Weights of a small transformer language model: a variant of Adam for these matrices.
Each number is 50 + 10 x the weight over its row's rms, rounded and kept within 0 to 99. Layers, rows and columns count from 0. The size before them is the row's rms in percent of the matrix's.

# layer 3 MLP down (transposed), 512x128, rms 0.113, rows 351-378, columns 0-127
087:58 48 60 52 55 41 55 48 54 26 55 49 64 24 47 60 47 49 46 63 75 61 37 58 58 53 41 65 53 45 47 47 51 51 51 41 65 51 55 64 52 52 54 45 48 46 58 44 33 51 39 57 46 60 56 49 40 45 59 48 57 34 42 41 27 51 42 48 54 44 56 68 58 46 49 66 60 58 37 45 42 36 44 51 33 39 41 62 65 41 58 49 62 23 49 48 32 72 43 72 41 43 56 46 44 70 46 55 48 47 49 52 44 50 61 48 40 68 40 34 64 45 43 45 51 56 64 54
113:48 41 42 55 48 34 49 42 60 65 52 47 47 50 47 36 50 54 46 70 34 51 58 28 40 36 51 59 59 48 59 44 50 50 58 46 40 39 35 45 43 50 59 58 65 40 57 29 69 57 53 45 60 56 44 66 44 56 42 57 58 60 46 62 50 48 38 41 49 52 26 47 53 64 44 64 50 35 59 60 39 52 67 70 47 30 62 47 61 54 55 40 62 28 54 44 56 63 52 42 40 42 52 45 49 68 61 55 42 33 37 69 47 62 49 60 56 47 44 46 65 44 46 49 44 57 42 70
111:46 49 44 57 53 63 69 38 56 76 50 43 48 54 63 45 58 58 46 45 38 62 42 25 43 58 57 52 58 47 64 39 32 60 45 41 38 74 34 52 31 57 60 47 56 75 52 54 36 43 58 53 47 68 62 42 41 60 55 53 51 41 35 27 65 43 58 51 46 45 49 53 45 39 41 57 29 62 49 39 56 41 36 58 38 49 56 59 53 42 41 52 52 55 52 43 49 59 55 25 59 36 49 48 42 54 49 59 37 55 53 71 58 48 44 44 49 48 68 55 51 57 54 57 43 47 45 53
004:60 43 50 38 44 61 75 57 50 50 42 31 56 48 38 42 67 60 58 47 63 33 60 40 59 32 54 61 44 66 50 50 61 43 50 60 58 53 38 39 42 39 49 43 58 61 59 57 43 54 60 40 46 47 49 48 40 45 60 47 51 61 47 42 60 43 41 42 47 40 44 49 37 45 32 36 55 43 45 45 47 56 37 71 65 59 40 47 56 74 53 30 53 41 52 44 27 51 35 46 38 44 63 43 43 53 31 64 58 44 47 43 45 51 39 24 46 45 34 39 57 40 56 59 49 60 55 59
102:54 50 54 46 50 48 44 61 45 61 59 50 50 54 39 47 49 52 46 29 56 59 64 35 33 45 53 60 46 52 48 57 53 48 65 52 49 38 42 48 43 60 52 66 64 57 49 52 60 50 64 64 54 58 54 23 33 59 67 20 69 61 36 66 51 37 42 56 61 52 31 60 43 48 31 43 57 46 61 53 63 56 35 42 57 41 48 48 37 51 35 38 64 30 39 33 53 53 59 43 40 53 45 38 57 46 64 53 58 62 39 47 65 48 45 40 45 52 43 55 60 47 40 60 57 43 63 51
106:56 60 45 47 53 34 41 36 52 67 53 50 70 49 56 40 50 61 59 43 57 45 43 30 59 59 46 53 46 44 46 43 48 47 72 46 61 46 47 48 49 45 40 51 35 36 45 39 52 55 57 36 44 45 62 42 42 42 46 51 58 47 54 53 53 47 59 38 33 49 39 49 42 35 45 49 38 68 60 46 51 60 42 55 40 53 34 85 50 51 34 72 43 40 69 59 62 74 40 47 56 41 45 56 34 43 51 54 37 58 39 63 53 62 54 41 63 37 48 44 53 63 45 64 50 72 45 57
163:36 42 43 53 44 50 42 34 56 51 40 46 57 32 56 40 57 33 43 58 56 47 83 41 59 66 40 61 68 44 48 47 46 41 47 51 48 47 19 34 45 44 44 47 50 58 37 37 65 58 41 56 44 45 38 58 53 49 53 55 32 65 44 39 58 47 51 59 56 52 56 43 70 35 49 60 49 45 38 55 34 36 52 61 57 59 60 39 43 32 63 55 43 65 48 53 58 39 48 50 51 56 52 39 48 46 46 63 55 56 61 60 66 54 57 70 42 51 44 50 46 49 62 45 59 65 50 72
020:44 49 43 46 42 27 77 53 63 32 55 44 61 39 71 46 54 58 56 63 40 55 51 38 51 47 45 46 49 44 54 46 48 47 53 60 52 70 44 39 50 54 45 63 57 45 46 65 42 54 59 64 42 53 50 45 34 52 53 59 39 56 63 41 49 36 55 50 49 40 46 30 58 60 37 63 32 38 44 35 71 32 40 55 35 65 57 56 54 60 52 37 52 53 54 48 62 46 47 56 59 50 66 58 40 75 62 69 54 40 57 44 52 51 28 57 49 47 41 43 61 55 37 52 49 36 47 43
113:51 55 39 60 48 45 46 64 48 47 46 53 58 58 60 36 49 50 43 49 40 51 44 57 48 69 43 56 48 57 56 57 57 42 35 50 40 69 60 44 62 59 51 42 44 48 54 46 72 33 58 57 59 41 55 59 53 41 30 51 46 42 44 51 56 52 24 49 27 47 59 48 59 65 25 19 38 42 65 50 64 58 47 66 51 45 50 51 57 58 65 34 60 53 48 38 53 42 64 63 47 45 57 60 51 62 59 36 50 46 52 48 48 61 39 55 33 53 47 34 33 64 47 55 58 43 32 43
098:38 61 45 71 53 36 46 52 54 50 59 63 47 69 56 61 40 37 52 37 59 42 50 48 53 40 57 46 52 48 51 36 49 60 74 40 56 40 58 66 72 44 59 68 51 45 56 53 57 56 64 44 46 54 54 54 26 37 53 47 61 54 48 31 40 54 52 53 39 64 42 52 56 50 43 49 55 65 44 63 50 55 48 56 57 46 61 34 55 48 62 49 42 20 49 36 57 58 56 49 40 36 43 37 63 45 69 59 55 42 65 58 43 54 41 45 33 44 37 44 46 38 51 55 55 31 50 30
096:51 53 36 54 52 52 35 25 42 40 55 46 40 44 39 43 71 42 54 55 54 62 67 59 48 43 33 45 57 50 72 43 64 55 62 73 62 45 55 66 38 39 50 50 39 45 41 46 55 55 52 52 54 61 56 48 60 45 51 39 55 65 59 47 62 41 52 52 56 49 44 53 60 65 23 50 57 49 41 50 58 36 40 53 51 50 45 72 57 56 38 51 43 46 56 57 57 39 42 46 40 49 39 35 71 29 55 43 57 62 43 37 45 55 44 33 46 56 75 38 46 60 59 49 53 48 45 35
004:50 69 36 36 33 41 47 46 38 41 53 46 44 59 60 30 36 50 48 66 35 32 41 60 58 38 20 49 56 41 37 50 45 39 55 51 39 51 54 56 50 60 51 36 37 56 57 50 60 54 42 45 45 52 69 45 48 36 61 44 46 58 54 45 49 46 40 48 25 58 32 50 51 41 52 61 63 56 58 47 53 54 47 41 50 62 63 61 50 46 60 57 49 47 30 43 48 42 52 41 34 44 64 53 55 36 52 43 33 60 46 40 43 60 44 71 48 28 58 56 54 37 36 36 53 47 35 41
109:55 52 40 55 65 49 40 48 43 41 54 50 49 44 50 48 61 46 46 50 59 58 75 49 77 26 64 40 53 53 50 50 56 38 49 46 56 36 51 45 61 38 54 47 74 51 50 55 55 51 52 62 42 48 49 45 49 61 56 76 42 59 44 48 47 28 41 62 57 42 48 53 66 44 53 55 59 69 57 65 64 39 52 40 64 53 45 58 54 59 53 48 39 37 52 37 47 51 39 51 39 64 54 33 55 29 52 62 56 37 58 37 33 40 31 49 39 41 51 50 41 32 61 43 61 38 48 65
115:51 57 58 44 47 42 59 47 51 47 55 43 51 55 52 61 49 47 57 42 41 42 52 99 55 63 47 40 54 51 43 43 29 63 38 61 52 61 45 33 41 51 77 50 34 61 55 54 62 35 51 49 48 53 47 45 48 52 48 55 54 54 53 58 55 48 56 62 37 38 47 40 41 49 47 59 59 55 55 44 60 50 47 43 57 48 46 42 49 40 70 65 47 56 46 50 37 57 43 63 51 44 49 42 46 44 45 40 58 45 52 54 63 43 37 50 61 60 47 40 41 48 56 54 30 44 43 44
024:38 55 24 53 50 55 38 58 49 37 54 55 41 47 56 39 51 47 49 47 54 62 34 43 46 54 46 57 40 48 53 51 44 55 51 65 46 57 51 52 61 54 49 54 52 52 63 39 53 55 59 54 38 51 55 48 31 26 45 59 48 63 57 50 61 34 57 29 51 55 50 54 48 60 39 69 54 56 58 67 42 31 65 32 42 51 48 47 72 64 42 38 39 45 51 57 56 64 57 55 43 41 52 31 39 73 64 53 52 45 59 48 54 35 34 55 75 34 45 60 54 53 37 60 51 45 53 30
095:35 64 46 60 81 55 66 51 46 43 44 47 45 54 58 45 41 53 50 40 57 44 64 21 64 41 51 40 62 58 46 45 46 62 54 52 50 43 60 53 41 63 59 39 55 66 35 37 57 62 64 63 52 42 34 49 54 49 53 65 70 49 48 55 66 28 48 54 41 52 41 58 47 32 54 59 44 40 47 69 37 66 63 43 51 52 50 63 51 45 49 46 61 34 58 55 49 56 41 40 45 44 63 54 44 40 41 52 45 42 42 42 45 52 40 55 50 56 51 51 24 30 52 50 50 60 59 39
123:60 35 46 34 51 53 51 45 49 34 39 55 53 60 47 40 58 34 32 41 63 54 52 60 61 71 36 52 61 72 57 65 50 48 44 49 56 52 37 35 39 53 51 53 56 54 46 59 52 49 23 42 62 54 47 45 75 74 36 45 42 47 46 60 50 39 55 43 47 42 50 68 56 61 59 44 57 52 42 33 51 45 52 50 55 61 52 54 53 54 57 28 52 69 45 54 45 41 36 53 66 55 52 49 41 55 36 46 45 29 46 56 54 52 55 66 55 44 29 58 65 35 55 44 59 53 50 35
107:53 53 42 47 48 58 22 53 58 63 43 40 42 47 42 40 56 42 54 47 55 56 61 91 45 56 50 66 53 59 39 47 55 48 54 63 39 33 51 62 65 59 48 68 39 44 62 39 35 53 49 45 48 42 47 55 45 53 40 47 35 65 48 50 56 32 48 49 43 59 52 48 63 60 41 32 55 22 56 59 42 60 62 42 40 64 54 37 59 61 55 31 60 57 57 61 50 32 58 48 43 59 42 44 63 49 37 58 47 45 61 40 42 62 46 39 40 51 39 55 61 47 48 45 58 52 48 47
080:33 50 41 44 55 51 58 36 32 61 33 60 59 46 70 36 51 47 51 55 47 45 45 30 34 52 41 43 46 62 45 40 46 56 53 56 41 56 52 59 49 56 46 37 50 60 44 23 50 65 48 56 55 54 51 50 51 21 54 52 49 71 62 38 48 49 31 46 43 56 46 62 65 63 56 51 47 37 51 62 51 44 49 42 51 61 39 49 66 67 42 36 62 48 39 51 57 45 63 42 47 51 61 58 46 63 44 30 49 45 56 66 54 42 67 53 74 41 48 57 69 51 40 57 39 56 56 58
083:53 41 55 51 38 51 31 52 52 49 55 69 56 55 63 40 54 41 45 42 51 50 69 73 55 34 67 51 52 64 34 58 57 44 39 60 55 38 43 63 76 54 49 55 63 50 47 53 41 69 47 53 66 48 41 34 39 52 36 47 38 54 29 58 51 58 49 37 43 37 49 54 52 48 50 30 39 62 61 40 46 61 38 40 63 64 67 53 49 44 40 53 51 38 55 40 51 42 64 39 25 35 46 60 58 42 56 68 48 47 59 55 59 51 32 46 41 46 54 37 54 55 55 53 57 46 43 40
122:67 60 28 56 46 60 45 62 60 54 53 49 52 64 28 62 58 61 64 36 44 55 56 27 60 50 43 55 28 39 43 54 54 50 56 53 57 49 74 35 58 56 43 51 55 44 37 53 43 61 45 52 50 43 56 47 69 53 38 47 44 43 68 48 62 36 56 66 57 61 34 44 46 51 51 43 28 34 48 60 49 57 40 56 50 41 42 49 53 62 43 46 51 61 61 39 58 42 41 54 38 20 46 48 54 41 61 58 51 30 51 50 40 46 42 62 41 51 57 45 46 68 47 56 58 56 61 42
094:63 66 50 44 57 62 48 38 50 55 56 61 52 41 60 48 62 74 48 55 46 50 49 36 28 48 59 59 37 60 59 44 41 46 60 47 32 58 51 70 52 52 48 37 58 60 69 43 51 45 47 45 46 52 62 42 48 42 62 51 63 38 43 55 42 48 48 28 45 31 51 41 54 66 42 50 45 40 47 40 55 59 56 54 35 49 53 34 52 60 48 44 70 44 47 42 64 32 64 54 51 54 48 59 44 71 52 65 34 38 61 52 48 42 51 18 55 61 52 33 42 68 61 47 46 49 49 48
005:50 51 47 64 56 54 32 57 36 44 54 56 45 61 53 61 59 38 30 37 53 64 40 40 37 52 64 52 38 38 43 49 49 54 41 68 44 52 51 52 50 43 46 57 68 52 45 60 54 45 59 47 50 39 45 62 51 52 67 55 61 60 68 72 76 58 64 64 36 42 47 61 62 48 53 49 51 61 42 52 68 58 58 53 47 53 57 47 61 57 60 41 33 65 49 46 72 51 51 62 62 60 58 49 67 50 54 59 56 43 53 53 46 64 63 44 45 59 63 36 61 53 18 53 50 46 50 51
005:55 56 42 44 35 40 32 50 53 50 59 37 57 41 47 21 28 54 51 46 51 50 43 38 54 51 41 28 55 67 47 39 46 42 43 32 48 45 49 57 41 51 36 56 45 43 30 41 46 36 47 44 63 64 55 31 56 37 37 56 28 42 48 40 41 49 31 33 53 41 50 35 55 57 59 53 49 44 61 32 49 35 46 31 49 57 59 59 45 54 58 46 57 43 38 42 56 43 60 49 43 35 51 56 33 55 46 45 44 42 44 41 71 43 57 66 51 56 37 41 35 44 48 43 55 42 40 57
121:64 49 40 64 56 49 75 49 68 63 59 45 44 47 45 46 55 54 59 50 51 53 34 40 47 45 47 50 44 38 43 59 45 58 52 51 56 45 60 55 41 40 26 41 54 33 58 59 27 55 53 49 44 52 57 46 58 51 41 51 62 38 61 55 63 53 47 33 60 61 43 58 51 61 48 77 39 55 53 44 47 50 54 60 42 44 39 60 57 52 39 47 42 41 55 39 35 52 45 73 61 58 40 56 57 14 51 34 31 54 63 61 59 58 39 48 49 45 53 50 61 71 43 57 43 41 44 50
092:34 40 61 50 44 65 55 48 42 48 40 41 44 40 72 52 46 41 37 59 23 53 56 40 59 73 66 61 37 45 62 67 48 49 46 67 54 61 33 43 42 56 50 46 42 67 55 43 55 56 52 56 65 29 41 45 51 54 59 49 41 56 59 65 23 48 57 52 49 54 63 59 67 47 44 50 48 58 51 41 48 64 50 53 38 55 42 43 42 52 40 44 50 53 33 59 59 34 65 44 44 35 49 45 58 68 40 60 47 34 51 57 53 58 32 48 66 47 46 57 52 56 49 43 58 44 52 35
124:46 39 55 89 56 34 41 45 49 52 52 36 47 61 48 37 53 48 69 50 30 45 44 23 40 44 53 56 44 35 59 44 54 46 51 40 46 56 67 41 43 37 35 62 56 47 51 51 53 60 52 62 44 36 50 48 42 45 51 43 55 49 69 36 62 58 44 58 49 65 52 72 44 52 48 48 48 52 50 36 45 61 26 63 56 39 58 56 33 51 40 63 68 61 37 46 61 59 58 48 60 37 53 55 64 44 60 45 51 59 53 54 58 49 49 55 40 56 57 40 36 65 54 47 48 57 57 45
006:53 59 45 56 53 47 64 56 52 37 69 56 52 61 54 50 59 39 34 49 52 60 22 64 51 55 47 45 53 55 46 51 42 52 47 62 72 41 53 52 46 70 43 60 44 45 33 58 71 24 63 62 48 54 56 47 44 53 50 50 33 53 64 42 54 55 60 51 41 47 50 34 55 64 54 61 49 37 59 40 70 53 54 55 46 50 59 47 59 64 45 48 45 52 36 48 62 57 55 50 49 61 75 73 48 56 54 50 43 42 48 40 56 51 38 42 43 49 30 38 65 71 35 54 60 40 45 65
# layer 3 MLP up, 512x128, rms 0.139, rows 352-378, columns 0-127
115:39 73 51 50 44 63 61 61 39 46 54 60 49 34 47 51 30 50 65 34 67 53 57 40 74 53 51 49 62 57 40 42 62 55 60 65 47 69 42 61 50 45 36 51 39 38 52 49 41 57 69 58 54 40 38 44 36 50 63 43 36 36 42 54 52 53 57 70 38 46 67 63 39 32 50 72 53 48 48 43 47 56 48 47 52 66 37 42 61 38 50 71 45 57 53 45 52 39 44 43 34 52 59 59 57 48 41 43 42 39 45 57 46 41 57 47 45 46 62 73 51 45 53 58 56 56 40 51
119:32 74 56 50 38 45 55 69 43 45 57 55 52 52 60 60 46 53 59 29 41 47 45 49 61 55 38 45 56 59 52 39 46 46 47 53 37 52 62 39 52 38 43 59 34 47 49 56 33 51 56 31 64 44 51 46 47 60 37 37 27 69 32 37 53 40 58 50 50 59 47 54 32 51 52 62 60 61 53 64 37 33 48 58 46 66 45 36 51 46 63 58 67 77 54 64 45 64 48 58 39 48 38 43 57 51 59 51 56 56 48 51 44 64 60 60 44 35 40 58 41 53 55 42 57 45 38 48
006:51 59 53 55 42 44 34 47 48 62 40 68 41 40 46 50 30 30 51 30 29 48 35 42 39 59 48 39 57 42 34 56 30 47 50 41 48 41 55 55 47 40 46 74 42 37 51 50 46 58 34 55 53 43 48 43 45 47 42 48 35 20 42 44 36 63 49 55 28 58 63 41 58 53 45 59 32 39 41 46 45 45 55 37 37 40 47 53 41 38 40 48 42 51 35 57 63 51 50 35 48 46 47 36 44 42 60 30 53 52 46 56 51 56 51 64 46 40 40 51 37 51 54 45 52 44 42 32
108:59 45 63 68 57 60 53 53 56 43 50 50 57 56 50 70 44 51 61 58 51 24 44 46 50 56 49 54 48 50 64 32 39 47 43 36 57 64 32 44 34 55 52 43 54 32 43 58 49 49 35 54 46 55 44 58 68 50 35 62 33 36 61 47 53 53 52 35 54 42 56 39 56 61 61 43 38 40 44 50 57 37 59 49 35 36 41 48 51 48 67 44 52 52 53 81 35 49 24 69 70 34 52 51 56 52 47 53 45 57 48 59 37 39 57 52 46 69 53 47 60 55 49 44 44 62 57 46
108:59 38 64 64 53 46 54 59 66 64 66 57 34 55 52 43 34 40 58 51 44 46 48 42 66 59 41 43 41 67 55 53 51 53 53 65 55 63 31 37 38 44 59 56 35 48 57 59 39 48 50 50 56 50 58 49 64 43 51 47 51 47 43 38 42 42 46 56 48 38 34 57 56 41 60 40 39 38 40 55 44 64 52 46 39 58 50 39 51 56 59 41 43 71 58 61 39 44 49 63 58 24 56 53 68 56 57 38 68 62 46 46 35 50 59 40 55 53 40 59 62 68 52 35 32 51 44 75
139:35 47 73 52 39 51 36 52 61 47 37 60 55 43 29 48 64 50 56 52 59 32 43 43 55 51 54 70 48 55 48 36 41 38 56 33 52 48 52 56 45 57 53 60 40 48 45 45 38 52 47 45 52 55 55 55 60 50 38 61 36 46 52 37 65 60 57 36 30 37 41 45 56 56 50 54 35 51 49 51 51 48 67 57 36 39 38 44 23 49 52 55 52 71 59 65 38 57 41 60 66 25 54 45 50 66 56 62 35 65 44 62 38 57 46 46 58 63 60 55 43 50 49 58 47 67 38 40
029:49 43 69 46 65 58 36 53 44 62 36 55 44 65 22 54 46 40 53 42 44 31 63 63 47 55 61 49 57 59 50 50 52 63 46 34 47 29 67 55 51 46 59 44 45 67 54 43 53 45 47 39 56 52 55 47 66 46 49 38 45 49 27 50 56 64 42 48 60 43 56 66 41 56 52 56 56 61 52 65 38 61 60 46 59 31 40 54 48 43 45 53 58 45 36 61 43 54 46 50 38 48 34 52 53 21 30 34 45 66 51 57 60 46 58 48 43 50 61 63 47 39 61 55 50 66 41 62
111:36 47 69 53 47 37 54 50 49 45 47 45 34 50 45 64 67 59 49 53 49 57 33 52 39 38 53 55 57 49 59 28 44 63 61 39 41 52 48 57 33 47 29 56 63 53 53 71 43 62 46 58 58 47 41 41 56 47 44 58 54 51 45 46 37 39 71 50 52 64 58 52 34 55 39 45 63 68 53 60 36 26 55 39 56 50 50 28 40 42 66 57 64 45 73 56 42 68 45 41 43 41 46 54 49 65 40 63 50 59 48 61 55 55 53 60 38 64 60 55 59 47 38 36 44 49 44 56
100:63 32 80 48 38 64 61 66 51 49 34 42 71 21 34 37 45 69 56 57 54 41 49 47 55 55 32 50 45 43 49 55 46 37 45 52 42 52 56 37 47 46 56 39 41 44 52 54 40 52 29 60 46 53 62 39 41 64 63 42 34 36 44 55 54 42 57 41 55 42 61 50 68 52 42 49 44 61 43 54 46 53 59 55 35 60 42 51 47 56 52 47 62 61 46 46 49 53 53 43 59 57 56 54 50 68 56 30 53 48 43 58 39 30 49 63 68 41 44 54 59 41 60 41 51 59 61 58
099:41 49 50 47 30 52 42 69 67 26 44 44 38 52 49 53 33 58 53 44 67 52 57 35 61 46 52 54 36 55 40 36 51 39 48 47 41 48 44 36 49 51 53 40 39 39 40 58 50 57 56 47 42 56 71 49 60 63 60 55 61 51 43 41 52 62 68 76 61 45 46 30 48 57 62 50 28 56 43 44 42 47 55 47 39 58 38 43 61 53 43 55 58 51 47 60 58 35 47 45 34 46 51 50 67 55 63 62 59 63 68 49 70 59 59 59 37 48 48 61 64 50 52 50 54 40 67 33
005:33 37 68 54 59 56 62 54 63 45 39 28 61 61 43 61 47 40 52 44 52 46 66 40 39 37 69 49 31 52 50 42 44 57 52 39 52 58 30 31 53 27 39 56 51 46 47 71 49 43 49 48 59 55 39 49 53 59 30 47 49 37 36 44 54 44 52 53 58 36 48 53 41 46 56 45 37 53 40 57 35 63 56 52 39 38 26 38 39 44 37 52 49 47 55 60 55 54 41 37 48 45 52 61 51 54 51 50 58 33 55 58 48 34 50 36 42 51 59 43 50 53 64 55 50 52 31 75
105:35 57 48 54 45 31 63 62 56 44 53 51 66 52 31 57 34 52 39 54 45 40 42 43 45 47 44 52 45 52 49 32 62 39 57 44 72 60 35 38 62 61 41 64 41 48 38 39 47 45 57 55 67 63 70 52 56 48 47 54 50 39 38 49 54 63 48 40 52 52 59 50 54 70 54 45 48 64 49 46 54 42 47 59 42 54 51 38 45 33 44 48 61 74 36 67 34 58 48 64 42 40 45 67 58 71 57 49 52 56 56 66 37 46 49 76 61 57 58 49 60 44 41 46 47 48 58 35
124:49 51 64 54 52 62 52 61 50 68 40 48 59 48 49 50 74 57 41 33 61 42 51 52 60 21 50 46 55 59 28 58 36 46 55 52 25 56 48 50 31 50 53 53 55 51 62 63 25 53 31 59 64 45 46 30 45 51 56 60 55 52 42 50 45 59 69 63 46 48 53 36 49 47 48 63 54 46 46 45 57 43 59 43 49 54 38 39 36 43 49 62 34 63 59 45 31 55 46 53 47 45 54 27 48 50 49 44 48 37 70 64 54 56 39 52 57 54 55 58 40 49 52 63 37 64 53 44
037:44 47 73 40 58 43 57 53 58 60 39 48 60 53 40 57 55 47 61 50 31 35 70 57 55 34 51 45 51 45 51 56 59 66 57 43 55 58 42 47 48 45 52 57 40 58 49 61 40 48 42 31 62 53 52 43 61 78 48 41 53 41 48 52 58 53 47 72 51 47 41 54 38 52 67 53 53 49 37 46 60 61 41 55 57 44 51 49 46 37 60 49 64 63 50 54 33 30 41 51 48 47 49 81 45 31 46 39 49 53 50 58 58 56 64 39 27 64 59 50 58 52 64 37 53 53 46 77
107:60 52 56 70 55 35 64 52 54 32 49 68 51 53 51 66 40 48 46 47 43 51 62 44 62 45 56 60 35 59 51 56 59 48 45 40 50 63 55 31 35 50 49 49 43 67 52 66 35 44 45 41 59 39 51 57 59 56 46 46 49 52 63 43 54 59 59 62 56 50 44 43 42 61 52 50 45 42 54 65 42 38 61 49 34 38 48 43 32 28 44 50 53 73 32 43 45 63 68 58 55 59 59 38 65 35 48 32 63 58 49 52 51 58 66 47 46 53 68 47 41 43 29 37 38 51 44 35
126:47 47 42 66 29 45 69 50 54 47 57 57 50 51 43 47 45 59 55 53 56 46 47 42 35 76 38 59 46 60 39 54 52 39 50 37 61 47 56 38 44 51 62 52 52 60 39 54 49 52 50 58 56 60 51 49 54 50 52 51 54 58 55 47 47 43 43 71 42 51 39 24 48 73 69 48 55 40 44 40 46 43 71 52 27 32 61 52 34 40 55 44 52 61 36 44 43 46 50 65 51 56 43 40 52 55 39 29 38 48 64 56 39 45 57 59 42 48 65 53 46 28 52 55 77 59 42 37
107:46 31 66 39 52 41 47 59 36 44 45 74 44 39 33 45 68 52 45 34 41 46 46 47 45 47 52 42 48 54 39 48 51 19 53 52 50 40 62 52 50 35 38 50 58 47 48 67 44 74 49 49 54 57 39 55 63 53 51 67 43 49 31 54 40 53 47 59 54 59 49 55 46 56 48 52 45 43 40 72 48 36 59 62 52 47 54 39 39 55 55 67 36 49 76 55 49 52 56 55 44 36 46 46 72 65 66 48 53 62 56 53 46 46 49 48 44 52 50 49 40 76 55 66 47 33 49 45
084:61 56 56 42 45 35 51 62 65 36 58 54 37 45 46 54 55 46 54 40 50 48 58 54 74 60 60 59 40 41 60 62 46 34 57 44 51 37 35 58 54 39 62 52 41 44 51 66 54 48 52 47 57 30 44 39 52 63 37 45 40 40 65 64 52 54 43 49 61 33 52 47 51 48 53 45 55 53 41 50 43 54 57 44 39 30 53 29 31 28 60 65 50 60 50 58 45 46 32 57 51 41 39 52 46 40 61 74 61 47 37 39 53 61 48 55 37 78 41 50 41 54 56 46 65 62 39 48
092:48 44 60 47 52 42 51 51 63 58 45 41 46 67 34 41 43 41 54 46 44 54 44 42 68 53 46 53 42 43 59 46 57 42 68 44 47 43 52 57 27 42 46 49 42 57 68 38 50 34 59 47 60 72 74 51 56 56 56 60 54 58 64 50 19 47 44 44 36 55 45 39 42 56 59 55 49 62 40 61 49 58 63 46 54 40 44 47 44 40 64 51 33 62 30 70 34 65 64 60 51 63 57 48 38 64 62 34 53 49 39 55 40 49 53 47 58 51 53 54 62 40 36 64 52 40 57 62
120:36 62 57 49 51 18 65 47 48 49 53 55 62 49 51 49 45 56 58 45 53 53 35 49 64 55 41 56 59 74 64 47 45 33 44 58 38 64 53 57 48 38 34 46 29 39 48 54 56 38 49 33 55 40 39 49 47 44 45 53 36 61 50 42 52 52 59 67 45 58 54 41 48 49 50 53 60 35 35 58 51 48 44 59 50 57 45 48 21 50 49 58 45 76 54 53 43 44 57 55 62 55 33 35 67 61 68 33 56 60 56 48 54 52 67 61 54 45 66 58 59 60 46 37 54 51 41 56
107:39 45 61 62 46 37 59 54 54 30 39 57 38 39 50 36 43 45 57 34 45 46 48 54 43 36 59 49 58 43 54 47 69 52 45 58 44 61 49 50 54 37 56 52 54 56 48 54 54 48 54 39 69 38 63 44 59 63 55 49 52 56 47 36 51 47 28 57 36 60 41 48 36 33 53 49 63 38 46 61 38 37 65 47 43 37 55 39 55 54 62 64 58 75 45 55 62 65 53 61 42 54 45 38 48 60 51 50 67 44 42 45 44 58 63 51 52 49 68 68 64 51 56 32 33 27 33 56
009:56 40 68 53 69 50 66 50 58 49 54 40 63 45 53 39 47 57 62 50 52 48 67 46 58 54 40 44 72 69 68 47 64 48 56 56 51 52 52 59 60 49 44 33 43 49 71 42 43 55 37 53 59 69 65 42 43 60 37 46 40 53 47 33 43 44 49 46 47 68 39 42 41 51 60 52 60 44 61 57 50 47 54 54 63 48 39 44 44 42 62 55 61 55 46 41 15 45 48 62 47 43 45 63 51 29 43 51 35 69 52 48 61 40 54 55 58 39 49 71 43 48 73 48 57 52 50 43
008:41 56 60 52 48 46 62 56 45 45 43 64 43 62 48 79 66 53 46 67 60 43 69 54 44 45 57 66 26 39 49 53 61 57 54 52 45 42 46 38 55 43 62 65 54 67 43 67 65 56 66 45 45 48 43 53 57 54 63 49 61 52 44 53 59 58 70 53 65 52 52 68 42 50 62 55 45 56 46 66 49 65 61 72 40 44 41 44 47 50 50 67 50 52 63 68 47 44 41 51 57 57 53 54 58 63 50 42 47 54 60 59 53 40 46 44 51 43 56 56 86 43 51 62 41 59 53 63
110:31 48 43 71 52 53 50 46 50 52 47 53 47 27 41 52 34 58 69 58 44 45 60 47 61 39 48 42 49 50 59 38 66 33 50 48 58 40 49 44 71 58 44 52 36 38 44 39 48 40 61 33 68 45 53 47 64 48 54 49 42 48 67 37 46 50 58 42 38 61 40 47 50 60 42 70 50 51 57 51 54 43 48 46 54 53 53 53 25 61 47 51 50 71 35 56 53 57 51 45 39 44 46 46 62 76 65 48 38 23 48 64 57 34 53 61 43 53 40 62 44 38 62 51 41 54 46 62
091:59 66 62 43 51 32 36 57 62 55 39 41 59 44 50 38 47 56 53 52 53 51 61 52 70 21 36 58 53 58 57 50 46 48 35 57 51 45 47 53 41 47 60 61 47 37 49 62 33 43 53 38 40 70 58 36 51 50 40 57 55 60 43 23 71 33 46 41 51 39 42 47 35 53 53 46 50 54 49 43 41 51 51 41 55 40 52 46 46 55 69 42 47 55 62 54 59 68 42 61 55 45 51 54 34 48 56 37 64 53 52 34 59 65 66 52 28 43 59 56 64 39 49 56 39 63 54 62
112:37 64 49 52 51 27 62 56 39 58 70 61 48 56 51 49 51 71 52 44 54 58 34 44 46 51 55 45 63 54 51 47 55 39 35 27 36 64 49 37 37 34 49 43 44 53 31 55 53 42 65 45 52 52 54 29 35 44 55 49 34 65 38 51 46 54 57 71 47 75 63 54 52 46 53 46 50 55 45 72 27 43 38 63 49 63 43 51 44 35 37 62 57 73 49 67 48 52 47 50 48 59 43 42 58 56 52 41 49 67 49 54 56 60 55 46 49 57 56 53 45 54 61 50 59 54 43 44
010:50 42 50 44 45 54 41 50 51 74 45 55 41 48 42 65 54 57 47 49 52 35 69 47 47 49 51 53 50 48 52 52 71 62 69 29 31 60 37 43 58 41 61 36 62 61 66 65 35 50 57 31 64 51 57 65 74 56 44 49 60 59 41 51 54 41 52 51 50 49 50 62 60 49 45 29 59 68 56 60 38 64 51 69 45 52 47 47 45 48 56 55 45 54 58 59 36 46 48 44 61 55 45 51 45 48 54 54 63 47 52 74 48 45 54 44 56 57 69 63 45 28 68 52 52 69 39 43